Each number is 500 + 50 x the weight over the matrix's rms, rounded and kept within 0 to 999. Layers, rows and columns count from 0. Numbers have three digits each.

# q: layer 13 attention query, 96x128, rms 0.221, rows 0-26,32-57,64-89, columns 0-127
# k: layer 13 attention key, 32x128, rms 0.217, rows 0-25, columns 0-127
q0:533421447530619444540419592524420562518436510551430583532493478447467552516490548534554521487455523517593498504480457521527510447503536472481497432577528491428522476457484509435454465459553490510535533514498518450556491550528481437544516465438502521550506523410521514489489479505534473551493531544407519491513424473482451487597454458491489501594533487553603445480495599528506543470518
q32:482495515469495456508462496504498534490537550543438532513492395528504538504460555495539542527430498540531476501549485463496488505475522474410500485551541536483486501542442525510568523498510550511512471519423492509523474472494476507505513496559495523501552506513548479528512464498440436512461545446514511511466498544496498483449481464506529503504620549494477487468440477485505466525496
q64:473360437561561447513476479521520620502445562617564511503420428528478509450498446548428513538463469483589552500498536539493444432369558481451627515479465465464467550544475538525553446567460494514535490527458464441529494517501471433404564536502521433582464496478511563569471549474573504509485374435461533559521501482615539475458416579389456562434441531473473506480503555438490537400450
k0:566539610554374485463636519382519457585492488481607503467531510542451417478582509516528470465502511470365538554546593483458558542541546471555430462426469556577542504553647530650448501519458525465479460514519536587534561464504527539470444459520418454430553470533538385473550498499443464481557539525571475530434517534496494459411643520479508493474496451546500552403510478549496461520546
q1:421555411477458613443497517430635595554261510459431629322562557532530535568456531557575477648442550641521697557587513516498502679519725696408536521401488470386616495474651467521504335478543559437475321836452529429402337491490541298501621621501474468410440499423661338540484464674464547539656629649470459336389455602496476574573598558529244456500546446382444407404465457583480516317528
q33:578492637393443606400562530405535597422609450566526399331578434460500610631511466418434318526583521516556440510501608567524477437520476381583338432387363554423460479445512587551538460500503454454453538378483487486428402508568358537507458496556417507491479477568531531526459447533545431471612406520512446554374493392475507441545443390385531467511482444444580506437397577425562725360591
q65:531514540257428377231500521530264568330390666503469482384691419622424374475658501615548462610499381383404258642601374367426416588664599566447464471597491507488719392462345482410455372467603446530417671316475671572692445522434620532550387508534218572310490529324536460402491556381304499591648713451620437358485374362492117441718578491734275355551476631346494544315376556628385452576591
k1:601545486344534448472306478412438600531490564479377464503506489449530476606563511464476589463517555539588508567538462482528438501501425543470494391470405508609500491422500522449478518480480490495417498475579571574422535502597513488470520430577420486535551505512462465444470512538519486504469495526469502432596527465500478548541453461550505452525511552528565539459465431421610497503525
q2:501575565475518439455550570506516443502498474482611398465486441604543470544509429490477436524507456498425528483496527521517355558511494537458514504494497581499513531514506543596516508593448559485462490501461482554521452507478497504458473494568454481477498468539571466479515457559431508529462511497543398518467446497513515526502499539527473529397485516459473481496522419514588432534402
q34:489516597485485469543491472515599560561449481464586435506455493495502480515455464441517632534504452553517511471481543460472522471485513515489458520534543487508543545494574479521512484490524483558506544524511496490474501573481502501530527481477513535486523560455528533568516481453440494531510490476551529473561534513546491489486498522490517488467482482551446476473476510497541505473470
q66:499511563568491403399559459550471437554412419578500366495422475591494519483496506531518574556526412425488502484445514538512485439537462504441443484562516493456511540540550583554496526474564572579501546504464587597516458518433434546541488412429454478454468552488506540499536520541341565500508573554538469499587456618513479537584544453516496518540482479597565550458505528594483434540481
k2:522492570527562496534609486512555464489527459544498471464472491460493510498552524523488468479512561452466496538478537550499529465541496464476511551555534485575519476444513561523491479431485519473575570434552453522492508448529500582528498499509526517459468502509428524461556489479474486452465444496528551541517495521526451498509508485567547472532489488494544483522549519492428408482545
q3:480484547536545585606426430554560554607449648506542528535504504422465534526532533507542514510487543505508520482538462504484522518501510471540447475556519488517496484508467497494518517514538468507501489484555441503513515451491506506476461448483511524507506487472496443577446526499475457545502492476435520513546517443535523465482529487519504558481488482525505543481475491473513507472478
q35:482504503506485589545476546492471523488525614449518600537537522465514501522511495489517475473445520489508463495544445510526522505527492467470549517502522491549490502515468526484502514476441510466453517473557493538466535466426529471419488526506524486537479484495520500508517563454514504538469510517469480557507579434550460514494473468515531545501496517475509505534527447422511485527540
q67:478479528422499593514453521429521535519471592434526535469486487450540531540490506476538465472445535518529452513583491511509510497510498499524471455469512530493483517524494480500527562535515492564483483504501465470460488508486561492492483492526533492491467499521502473535498482513524478478500464484444515494486543431537494491455447481523506500480463509512424461489472498489620534454459
k3:465546439505528470532487528558417462453546419478506479514565513510527540464473529509457441541471473544484440470457469490564474516527505507524522515481463455492548514501427391469504469460522438451498509466467535471549470512473560510518485570509499511483516506449506384475441567524530489496516480553494482511546525488446518502476488485507521546557478515442546491460455505512476550556506
q4:572567484428393406353479542391512378394538403449542419431447425573585451489522419498480448507523449495474491431475532546507427528488491554475531502445445561495472538483524585531474530577414554456477558519449519568555497556473500525544504532559432521442509478558470491423513424540496517449437485502494429502412475518452493536566458492479465447427495519518520435492613467540511497542474
q36:523503475425398422398494456479461471506399390457450445441509491539523487461487499529536467533549439495491521433447560511446499468483529526480483543492471523409534541514597547515504475509485514446537556570452548502567516555590422511505533492527455505436523539482485531499534454502491547497526508534478516456489493541479529517473465508430480411472497510456559473501536515508436482515499
q68:472508505561432306407539449594457402462435390570454433528517496569479524528501493525535554559524442473483527483487470545527462452521491501444528476531473506483491520482553578552460493470516592484471533492507505586532561551479394482544493481429439478445490555499462549437556456521400558534475547551526456464524504569469431580577539426498528505515515464534601523508521486562415445539500
k4:449527582465476560638387456486638545476462543521530469518508487497435539524535540551558520497478514605582543487532479528455517560455522547554444454481489494454432447462547517525464553545522545539509372576567467578502561454472501514482518504483537514556486547565527439454491445584474475529498511450494506522419466499517513567543597534458490550457568530525492472544510482494458501484480
q5:610463572550520465435514532482486485492484455499487459513486481484529420490519518495441478495473428393515428553452490456460475476528536475528494495540486534526615479461525491496498484500516506524524547420507575528527474501504532474506464476527499455475564488501518533461495522500464537454533495559574518485543490490549453488473468540580478469543499528480491529553455428526506458525418
q37:633460542455600392496519510451447559556576429564533480480412479530500424499504443467496523468482426535460478527508544535515511464496521498539474474509541533532524466558505530431581518442493467472536512491474593467519422475600501551525464490543470489520437597515554562507503552484452532388508526541545465533510555545540543459449523578535411569542448484481530544568411488542478500558433
q69:593529547461515469435518513527430481472489460490579504499490476549479460437513527478542360547536440416428420560462581434463458463574518552492508452557553574519559492547488495490513441442529494587466525512487606509570458504577550488483485488472469474417521570427492514478464620530379514434571558534546479531593475462526475518547558587578495493560498522500572527526464486576383416575512
k5:553536471528554410433451486556423449502486454486530533509537442491520483549536478436485476523467478480481423508591518475578422506562507436484531535505460493572545501455423449471551435455473431505469540352527523445502344599511530447440418504566381524495551474495475535502432526401441512424530487572573409452539541438441435428476443532633507432537417534416509512488446484494474520549466
q6:553497537506588511503532511540501547480491443557476515364547520550445512505448457449518490532465458483546409442601522503478506562546466475500480459362494535586528540511442516484586551512556438523529414540434517492513460464367527437564486379530424483500486558397533549545554543420536511508470508560449494540459546538557403565456496496499508550525472489569529509391483547495485445464449
q38:549464494466476507441542489473482568494459458512450525470509535480538467516483518441459547381451423446525445619582411477485461577516512519422449511446433454524544554520400502431496506483467427611506475486387473502464465493363522513487451502557431480478434458374574507562437505453563476483513507478435545528528495427464477472498471466561462466414529511494511445444560532456591401427427
q70:519563503491439430545554556505494510486457426509488506467531469485470480541495479474459485511503498448551484503560427492480452578474485551470516507476404413529531515548481574499557494481498523525544482476489525551492502564437487486529480505525505499500482527465518492493557502482553444430476433472526474496485454548491510492466458522506440497455466501563509512551508438522476459537455
k6:453437516473473474440475450493466497490510473623502474440506570584506519487440481575486527462461467527495501581461511528462467505497433464568402472492518475419538420513425571432508536457523531524580605510533535483450478419459551442519527422552498495567546482491518461483459599441406568550422468482499535432508623431490449569539545484546456479489462501518466481520569585475495525512528
q7:499387537485445420411395523473602579445496420419532480546540514523515559500393457518410503502428559392461464477518472483470463525631474412624471458521551520567394452560528482374494541494455552527547560522491533518552485440633461510522541530411545548476503480579465525493489476496454553500466489517462392429592547444494480576404504447457599506485445408500409418491484523421470565337539
q39:503508453470488451492516468419541479492400496444467372491563407545557469519494459368466433560490446440482510517521485514563519516543439579542479422441514466545502477509465476501533515509454461410502452533557538499544557554420550529532462475514486550507495477490522423462500473605490569534580575374476509508488471520568539550465564512474494519479488504383501496509510552578516502484474
q71:520464507425571419421487513493517497552503529613508470489494527495551548472448452446524561437548554308520522422429487519498500524401537590456501554468500430621337520518616567502569560607420506472549487679521315486508470508485567412515537434573603450526503434499492543499557550598646497557484408479445552520543555589480681540365476528418528661396388415523482495517552478471623487456504
k7:507467566456533517445502479369452536538483505469543449477475526422473536512468490516502477494441565518458543515427590503493449516457570459631537597567550420427427462485522491545439503423414515409450498557532477519379562423572527480524588491517543428489651447510533474506586533507510429549546468574532442538548528505481557549502525493492538466535507504493503513532508481473453507422495
q8:438509561588481566530536483567515537493479519464447550476463514498558497474494532447495478551531558495533520625487576584431446462511391435459455506542534481488562528481471553470473491502514475549552512490541462503473500569517401553440502527431475569482536541461498479496508489500541480540476458465549515435526570473503515510478458491492524447520428478532519537494484511521488552516516
q40:554586468530491643543593531443476527480514458552482513547515567501461516551572468477555503421492466492524430486394377476521522452451471525541544475581559469539533502501418567504428541506427478466421571427546469522503597513504561512447482515465508506550463519568465547445441482449519514464503497429544532491520516488512474468535541519569535508467456522491459506471516452430514541513478
q72:450497465529399538492495544499499528372425518457478577447532542546519444510535528522497512483447462483528470609562513463556523463522536448469497517451470542482561500499424498447450515546537490481487541491456441424533524531527450518485468512524464549523523380546563512485551448406500533482534436507482470540405454487479472473503444411510512435497519488470526487476488530480465551486545
k8:527482553498542521523430493582546452478514445556476498623625537415447477598554546462467437578422535527491555487462546522476388515482534587492472496493483430494556352508453535452518503476474452426568514483566526576448503506523459614436490514417513519570472525459457399470474516548471526555414521459497538469473563481503472536475520493477552456512491563500587467541521482528462482547555
q9:563408359467403443474575559453418511601518475623567595515498555529547451576495446442543564490592465512455489459459533584507475453493488533470477542460514517483542556597537633467569513486507533504521434552508467536461510557481522420523508525509449437498499539520487484477534482505522429432421469414458538499516568551517533502447466422492495507530393499486550539475601537430547474469557
q41:479635567458433440579462479498630518557522516591586513571482493470579466580491436484520466517513527540511541518610552513447558501441474493439448490382445497444508453358541472436525569426544520495513451550436479522436502466436421470544483465481402508512568521461454462503516553550413411599552382472515518547516512531503552458490519455535487481520626497532563582467529553540491427485469
q73:490462439480415516515534525493513552553624423529545483560468524447560460548453459501449564411558553440511522440386525500476526589479505454528480612472461451599412535544485597545546563556455520413511481554537416536437522435447481474505533448515603476556516560495458520477461478555585526516438440452429580518482573563475593503395544476437504502417436508493483529524568544417571471499500
k9:432619500568515502511512468494443562402449532520479586489507541540540571551414451523318529511502519446558566486453470483507469591497514511435566513484505402484462506537426553465451487524438471452606553570539525549547430480480528471406524482492546469499521435466508484525528406462500493529397555468445487477474519547529486506435531613492473508406581508470435399537482559493574569540405
q10:484452474528470569466507448518456585526463436537520538479516535489549497415360540507496473480505533542560550557497510534392572455533484542450483542467450462482446590489508535549459472467469481456565533549517474450509517450455398445588489480464562380507562553473543523459594490536470502488453467569468536519519450567670574496536515491472484490427483526514503481440553500478479553483535
q42:413492475471529573477530489473540513463409565470498584473503544525520520480448502579497434533557487503528567465457563537459532508479567500437535591522520533412496528545536556517513498573474482405547510541475481476526461519452460534489439550455535473429579516495400494464513481546470479484490468506475453465515537513525546482456511513484482447584544455456535547518536556447435527530527
q74:452523488629474501475591561478551502515532441511484529458476594510455420538456498499509565474514552513495598526441464515489516528370478513504569517481508472506557486472445569500475521515468471424529479512529503505454534486556453404433568489512597368552488484485556382503589456527602487521426517446513506510499512620522544528494507597429547460487516473521487432522502497480550593456506
k10:519403616530546585537426538491467562520506483463527531528428430461542570480479576476442437538495550481534537473432389504558478488441485421399465485495470466471540494464476553443594456509521448446535536511563473431515467544517521488578536480515563510579476515455578575516443515601504437492472405447456577539525444535508570487414543479501412491496376449477432526479439535514552518467425
q11:476437455525441459487460508515480546557533449485491568511544488460499520420590516470565518501449469556411512556487512535494546529510583438511470525563567456499500532502487481616389442543499480553521562543488512573536492551505497418474481441513476435505445496503432451482604500547472523469463519596549559513492514478459563512526505478423509534536521514503439562419528544540512525517533
q43:492483543392422474588481500429567411489433476525466481497510513482509468423531494498458523514442550565518451561441460526518514539414538480600481488513522442466443529414488470495367553481417608466519459540504504411476593524602476493576536474458573478605429505574618429490509417509598509558518442441410549447359480520446589511439528471468546412414536331476470519478487541567465559439436
q75:396540465564404571569571587538558581469495459408522555465544476500508506540474489522380524459466493533502497541464513466474539433442522453430532429502475513422518527526518521570416473493446519466540508437438485517483489472510450525530519503453500532511490500452517441491570381478508469538455515441491502524439536493488574394499535467451495510509528418536556551440458432424570560491515
k11:553579545517446556408469553475503511504516423539594469524500575467455531446472511575464520535525597426504531439452444464560525556534469401519445524460516469474395556594461399410539507510515398486434389516564435478427523465411479507511512460485563404472578490470572418430479558520425432560557536591477507591443421593509496480462555490460527543540585493511485569497479592585480525540553
q12:498518452488473534504457450500571554529288489465436550515497472554435479454574536558525486535475563606471456517456523541527539442491516509479556568499557448453540566510536518492602399529615501491493431515447524424515411608486560497546565559452396445447529538491537428488541506546472499507451530512544583456505428527543444544541494458478377477542527562541529532401521531663490535485587
q44:379506447539480551458563492611508512449445573439469505532491477522452525431513494577509464487437513380425561406404500544578556473525607475448524528562574448418501403522562486525558490522604504495519491539508435533543403494517541513524543537514516452464474472520460510529523530492526585502521430478527435402423494490482472575494440525497368575496416540476470438537574459528522460505504
q76:469539488402517464524478434512563529514453549510427488537496463474482518516549497522491450535531560467471423476558454426516535524548544538490508521458518484512465486501478488503524482485535433576450459552452520503573450463539511552573512436463499553467520516497512505524498528548408505497554499531537473464547421505487502496503487509507454506481486495477517511587493566608453402537542
k12:560520578528526577476538389549451483463479387557550470423528463477436485455535599515506503556555533561617501590491475498695553523469566522443461574476529549422650467415557502530565417425566488459462538495357502420505510506498496501532543626476440456472495475437574518472555514517433405425549526515416531534540414444565499521582529474503484437475494597444530494511474507578480539564487
q13:512517420632457549579436487528362511445541622381508545500458533489435397503505446489494413438466476472452569482534470500610495420548526364496487579641551512533443399548522525413464566546385487483446468419576483484483511599456438532485445417369657564504409452435522517503522433487494471525489548364533534540557504503570454386413507503535611524468639506487551505454602508491539471523573
q45:415438505582479618481477631483451654609487445479540550464516516535464516645508478573459432454507469665380497550534638531552511352466612390633453478580465480521433503603465513476449432533504488527382373565500522517516578554510469572406526593383515574427465522514504424536518476507526505482494478540441561533562558588544520444441504504442553540563587570433449596427478451486494675402502
q77:462485573631435612465538655426518545500495516470520530369486471573458437655447528459417399386571528383450568449523435573441485482564575399519543462560454481487565491618483558530500446498365531397518524452571570507498537573504477423420577515512525521554423441433624465422538583546520506475532504441504449492512550496562555540429531511528620542433474497464492439514527588496482498414497
k13:534520508480580474498549406389574475486490479473505418467517509371472503539467539411423527496495537556488522522513550541593546530480484407591586532440523606514452506474473464548443564523467516456462436461551459497468464559550474545428504623517534522478559466476506453454609531465539560519482494526416442544530547469447529473487474511550571497474522475492532527424410436422538555431420
q14:481423443470596458537447461500446499485581575526440534489455546579502439423515443520459463475483502428473452436546516470450468529443492490527506525527419535484564428553456525505562544493572467448543510431443559542391431394461631553567471451511473450490462472580491629484470590498562478455546423471549499571541459443532536473454442513480405519521545514546488466641453560504488389467484
q46:503467448548570505542561488552515503485554527595510480481525486499440460610528409573532492430417547424445467536529511491517465458542590526547498500453532536487559437518492513516429562520514566537554455516496533449530572452551460548415488490480479601436466452455586502479559439447552470554483450545516501501435497575560518492473507440447519428444561429480499458465417493480552503448540
q78:476453424511529520494499475483610468501572502476453386481518468505467446540498517458446547416522550508600620478461481552455526529433559489489506493516435501490470538472441497486541556534451513463525493582508488451479551444474577459479550482507532542581496464501538572502527503553612532609500444443433516539530503546584551484480521533530448545431411495432460466562571470395529498441481
k14:526440487610470531585493525478410536554481479584538470373392409508485488373489503487526496461543548445594431494490556441470502381431454473542544563407454505471448451477495522566644384550451587468507551420475503528454444494501512586450556456573482387562489474506520486600477608457529426415533480511499506591546428483575524516496442590492458414571402579472501510442480571397586594522499
q15:478568574499464551445518525326505567430409463510463529434444511456575475434509522516421461506463522526502473475450431429504520525498521471530527490502464539422465517530444452483486465547543488463488520463453519438429513493454535510575540515529430455553438468509500410483463448509529400397501468533443523554577433471509515481600442499422498478560427504515502532477564629550526572425516
q47:565500498504432461513445530456436528519478464527455528489495494486546472457518531433480487458514506544536452557464467419573571505499496506459458377526480525489466520457465513478519506589562449552475567481468501535475510511469585549520485503493422497531510510477538473511437468474526508461492534549490579533532476444493501475551460466530492449517518545538462490546520479512503545530489
q79:547571570458462461522477544502492493459453462444495542546494499493489479466543492453496500468500508497489429463445496494450495547506469486596495469527516561490475492475523503527473536513516468535472502498492462435496535503409525452474522495524455525504426489608527500538417469532490497457501479588488520547488424449525472494578494550527540456547481502523525492507518526595457468533503
k15:536439529567490516541529537454528519569460463419468588529413510412479485402510518513488518449439560436448554515436520387534593403484527425405486506475545460482510492476490452516473488534542418484462541426433580455479521452555447484547492533488511468483549450420434465614519530491469453521555496526562576466605446491582586378493468493507484434525464497546418521521508510535548566494516
q16:587580484547387435542637543648497473515499509469492495553539562461521529546463558537471512476482459500485584509464495416467469414506525525464467449538480514497579387562522580469559467481618464552601534518550467577483526550538455520428425598439520575469630431481518562524451516478531486471528508576493517428477473479521514560515509404478523461511463537502574644479448569516468484646439
q48:485538512482514538516348569411549493489463484540461562505567487458407449461529523566522497532470472464456423586414506512488468508518534518473525537592582486464517429478579527409473501494476482470526454465554445492375408557486406512580479554537479463420496503557468518451462588465504516489431511435567463475560505527580470493523495465511479507551502436482566520485488538490445511583528
q80:536489516437553492397434538449509450469503413544518521500503491574469455457498449496560499584494480512514444562512505499517400533520469566492432432454513508492545483496576479483508484472502476468460552506502471502494475527471570540503541568553451496465543479504544656536472448514525471472565521477531467543539543436534482503589530533515517529543493515399553442509473527494548476470473
k16:486553424526444446512503519519515515552523408458446448484547568494531554565509493513443467525468381567440481506516457474456494508523634522527506499546509515437521535465478594461556529499509505457475433546467497471564591484435455445528453531536532524495443543463509425415594530400506500448439450430562543516476453513421395535481536406478477473474488571497545510551549509408514503513516
q17:500447559455422456475540470517420501516461512530511500423585540542582456631496525531436476538526432537511568491499474549426362480504593458595448518483543505474515524522509519562486526487429622478470485585546578462584555519532525506477463490511470602462411540532467371517471487553560430511483511405435506472557523520541460592468507458425535486464535531477533489473428536505455525480509
q49:542522538483560563528556478556520495498534465382543512463524485515505476606476447507455594508464376500482508493468559512496442490462437612467504433661522441512436494541452580447505529469451513381551551518484411478540490452501539363534440452512614531497505509492505573533504451494606532534433564425506445391490627444513539492392466509490538546437515399474457513470431535430591458489425
q81:543543493543567492504504564534564473572535437555509481490455547498534454419530507491505473458541557448501525466515492521455518521465471537507520521458469447516446502385539470507461514474497445473506505457477541457506482539501558452503512492477474500558508516512534459506507448526507497551475529457516538529551448428463438516490511565459500541497537562546459402528501491475502476524468
k17:498494489382527498603433308587472528416524588459431526484498454537484535534420404573517540550526545481593501482543484492533477484409522568541570474462397586431422465449485469516377379519462530509423450484508552413575529531522516545433492453570468452468554473516421568524418454461593486510476556446431445416486491494518507547522546515435511477462450429599490404476512484539498500440433
q18:478581435440433427584444600465580472574480634480530469570537528469522523460528459498524582516603502479578433488426552509476604535535501504422447466446447562576454479459620526500584572580492481562424451564474520538497607525528472455479456563592525510444565441525490462474443517549499426619477583543426497541494451513425528495467564421449551524561531561496427545488463551450442521506468
q50:432591473535541557556472547414544540521553572395506523606474565527567466484473431510490481471548460481489478481446561504461470508466516538509507492539502457435428579435507476469513576477513399413499487532456477534479532437457515439510464546469534459555465569466491433517503502522528502523544533449429534512506478556530600476518514532474389553606503566510466534527555443530572559467507
q82:533480503500566539491553463521542465552556540513535541473506515510478485472496467484603424544550555483521503435517508485389496535516443531526542497471533527504466437481495396528498550478529460427429439547534419536539543555518617425495536520578515486473467485504375472497491546536548487509535495506480538540509460458394479569449488509508507559554518543590450409551559502525439486540470
k18:516572474644552481641402478575500551462473493520472466499494436451489510500481556550531538529456440551519448476424482515538559560482457451531528540476431578465534534482596465499578545507529459591563433472413585490455434554477521507505506453572471537519396602572363522511480488502522602444553420419541616448460518496569510480508584577518534506502565442474484476483505562545516494496425
q19:552504413516500503424567514455529526513485514576582601493452508432530486567482519603460562422467518463423617400532562400458504486467556529458385517509580461511472503542441472471555464530496546441573477562412456519526462502608544438534518514464525398463527479500514535542633586570554511428511438401439496514483516470489480512409445522550393445428461552374498526411484563462527529484510
q51:534468506504572414512556596407473478555479466507520564440449552508545360467486496486532558510443465602549479529543455375489468544530414588546454418472507579558579478494458487435517427486528512468525505453420555447601561479489554447510494549577493473512369507470559467557521525476557451493559496518499547481534500506508550518568501515499523402517471524500496486455518494449470485614492
q83:542468425454548572485549550408461512517492561603446447468514479496521457480566487516508403518519479455489463530477447490514491461470613590447513463533469474524499505540448477525559428479484485469530514545457505471517503500567533559479520424516489508447524506489517550547476599540511474503509541466487469469513566457513514543412538530482502458520566543441503456490525566496448520505481
k19:544542508549508514389545497493589508562448479547503499453416493468411462527385547545443465454561540548552562499442583541389505483450473565485559528522471423574568441473512535518483475586480422465545500455587614503513474477461436447397501554494585405574530608447560434577486491388522481455597428451550515502488494529436514473562482560562457545507406506570553487478544494521506549491526
q20:558488406525448469464570530445476442532451462449512528425476604504436494505533442508508441421426553477568518502431469493564476536486537518602476499561607523504533455444526490433526502521574509507460441426525517443487555423514505408501515537538555384524500480517501498500508506434521559504450535534528550543531620509568496535348458450443560528460541469490478577539543367471593475531454
q52:518503543527494522454371474500444496510485512520462595465549513501562423496482427556463506500443599432518436491545529478494480549512557459491434428513509577505474528523495570464512518511511525552470504433470515499492528454539524506502465465497525446458538501465516468456501467473454430477474469533511485597505516463557483531494512402511524437476523545467486480521507480511487542497513
q84:469513496429399553502418527461535468468477524432449520514502459501518530516574492489452591480470575476522492510528512477512500542518510450530512472478494476504436486480509535460491472497497464507513430470480429528498515467468518473463491511525488518503491471624536529551528499477567502413503429606460492525428540514545474515483454406508537493479452513482537446538506447436545519464523
k20:488534453515449474491532566464487441581543538576469507518443495432453529548434524478522378497485501472485428482504469524546576516514521535520425588543549481561488499482536537514529454442397487555494488426497420517535475478535525451451522531472507435520485429532517515458564508479559506474498497575466462541500581565521573499464581509558620550358545509457475479613554461563511491529540
q21:529464537471432457511491628511438485467513479490526518584482570470394476546504479533504478489562451489482525475456501576496517467439504493634518500563511634534490537536594480523511525479495537564448442558418524555564549491468606503471534498469520592425508673503451473561510453545542461527445584525478568491430445537477494534491547569442440388562544430657488559461519504472513513518436
q53:425469524619545504507542488535460456493517477501473374534491602476475570559494558582579428571486509605490562487347513462451555487523533467528461623496489411471441525560555561620527442490498494481567377559461495543560497475509479517405512476557573423525477532525413470500530484533545518493472488553454536533555442609578544514494559537441511495551475473524543463550526438475470543476565
q85:485424531552491536513605617505540516471564522513512518548547569435497495470480484508481480462539470507529488556443499485495521496486542547418504512512444505535498573586521570443435461515498514495558484472498581505513578534484512452454477484484536495531542523452504422541460422523554435527517475521462564498528490591461509454474570519494523478449504448471590487452508411522443602478501
k21:521558536500466524496578476529492526549538509502519461459423489568559499558414502425479464542501429602522496449542482446529496488516596525580525510460524482556482555517551440548514472484499517579508524553509458462545513569487514527548627557423524539474497539533524522532564484559513525482546522519503532495543553497481518429470514468538578538499533521495506540577521543528516536520491
q22:503411481478556490472597485467433475476505553537493453540483562398490503412455515533537545511530503481583493426382488472488573465522376454519502472514493527565474474472563492495492493547477536509546511545597434511485495534547481447447580504470467463516503479479527427568523551551620471501483532464455615523540475539494585471567418457581466558515512563563422571504382535496445509452460
q54:499436522551443396538517530428568513482502490458505382451519494483422579537567604512524417644564554555437603532459520476432419488513486441577478570492483534469555503506447438576474430571479614518560474580523453509582525518543450520497588492462508417605522515556531511480530452576525446465518551597486518528548533512453577543567550482439463463466499460527372556449474556461566481477555
q86:565463550583448500551542451486485467484479443539498605508533467384465550491483477519507515422487586528498569390396469518489543509429459462470426531477582446557488472499557544600446602565499507444546472560583429439466509483520461544475570506451482480570478450469545525537485481545631476443494439412402530519525484489534562549445471491441546526453475434551416475483541532440562491506528
k22:460507443497528496507540551562534500531551565515492519435423618498557439470488435494424632468561513529631585541378481587560494480440551572579574552522571538452432497470526450499588544537479547520553495520421475526445519489386531489511499528516521506538525546564457615478515473623524556601507427471461553572555440532539519532500553496409473528495474457492593541558518525473556508442464
q23:478527532483569434467475559517392490426550548534450557460420399474539483461549420578531461499422548410496523514561465504488439539495444524466549445535463481510532432425452377493501476448481522476532547487572561507483566454535505533441487422581488526546457400430541514535498490437471469437508532468628431488563515408463459541541458475552496556471451483535486457475507492529624436505578
q55:551585532378551516491395520468411533567530592496469525530431523474583447478520452522468477494452522500478480497503492549523463516498494488447599483461566491565543486427489454503606473416504559541421471476485517513492385439538491514539516506501444435539586493505570556520493476487485521492356459539574466512537515430586426471499491504552416551528419547480423541560504460533514474530535
q87:510503505529534501504500521554436557496621507533508521555480464489508436473540448532473536474573539495542524497452486471492471510416522506465512491518536514532532559496499483466521486461497533440541537514478474505473478499552583476460525528492502503477508462439542493529466480574514487507468527535542519523562455445489503464522469520479504548526440495553553486502491488477544589511544
k23:463509480535459459503402468541487515546456526464387535400503379509579477529446517556513553542505547509610550491484417617528500502468405519507543595533463514407482546414464458577460495543427496484426484455546544435526548539514440507441483432520448521506481533482449565526524561452526506508533525465492522407496442419478449563524438446512473452466533465452475473458524529532506487516459
q24:568455517528611529493510477511549489425420459421546471459483468524367485388588609577456498453499491552409472479549431487504590476528564466452496442550541494533467360442595441495473551501505491523464439455451433360547459538469653557419511508444443510438448564566452449476540552541451508465474480574511578503457411547409479434561538518506458465487564541534459489543519532519488526473547
q56:555516535540599518447523423403521546454523473333566522587551442539406474460445459505422367424535474542345637457457482492505396472401488482585537523565401563529500533467551472585481387471530530487486460519428556406427445488452466379551548608469444517526448558587526465588580444610390505529557534500513564555587470556534587454426503564509458516513385484482509600494464467490469546491446
q88:494414535512457601473486440482490448453529496567412534441469509477521590532517457488429619517489612425528519483445504516529508481555498433483522522479535451522443537469534566496546490578490530572537426499477517438458497491493497493562526530406483480488504511524548489415541572497559499539491455489504517621565587550523474496514484486474465492457396486442441444487575405572567560563535
k24:510578576480589505437509539519560517530499549348458465573541515518524500440448484514563431514490533460410537484532568488486506543527525514477467526461513423445600453448509410534446521476573357557554521414453458466478449568397505506586517502501504444408487543420469433548565486505539453447571513458498507363511412549579512521516505530539399472558473522524440478478509452561443496532537
q25:443538477529452536584423446466517553562512475548497446469602447557532515577565484499454447478462568522410455553595532467372462511546434470578567397561485558504489405489532465482465539480471505415432435513540493526379516452470465518472401516469398573540462456576470500493488477487522457401550525518512400493539499364477414504540507433528528542453546491524532436554445518494471513467512
q57:459451474559490432534475509487522481494505525568531510442558470540495485532499473528504468488519510515537482529550485469479501554558499515502475415478499553554482525511435477437423521514542485524456443528477508501466521463484517543492500525453431541550512483492566448534457489462554513521511499446484489530490524433551473498509555543515552476421501532506492485402456460479453473470489
q89:496441493548436533481525435480527499459539524560510413464504516497485531510561547510441436517529508522505529562514543482511462492541495521539458525460495493455482506506519512515471442531521465488529533519575554489533512470504455567456483504494494483524482486520507492501483432513536432452482466505532531499497510443509486500443526508466489431423464483555462466512452506473450490502497
k25:494488612490511580450433426397563511406519436616552568509503454482465536512567548614501503469497466561420487466570544469458475464547499470499504491445403474423534433526457453459429585497448543482493530442427441470464516491475515430541443481539495496465484456483476463459522537443496532555592467436436449566390501399486437507536445502497509563456515493449509370475504531490528511512528
q26:428495433459452498572496467470430565523458465404474505542560518504516548509461459538445513483538424388522461446497586501495493586504508482392434446549381445502555475555524503449440476573489483449451474585470521563499544446530520377535416465471451440428500473482550535436490484550500524526626490409492486487468468503489529490555474411529430509515535463545520485455482521487453432481526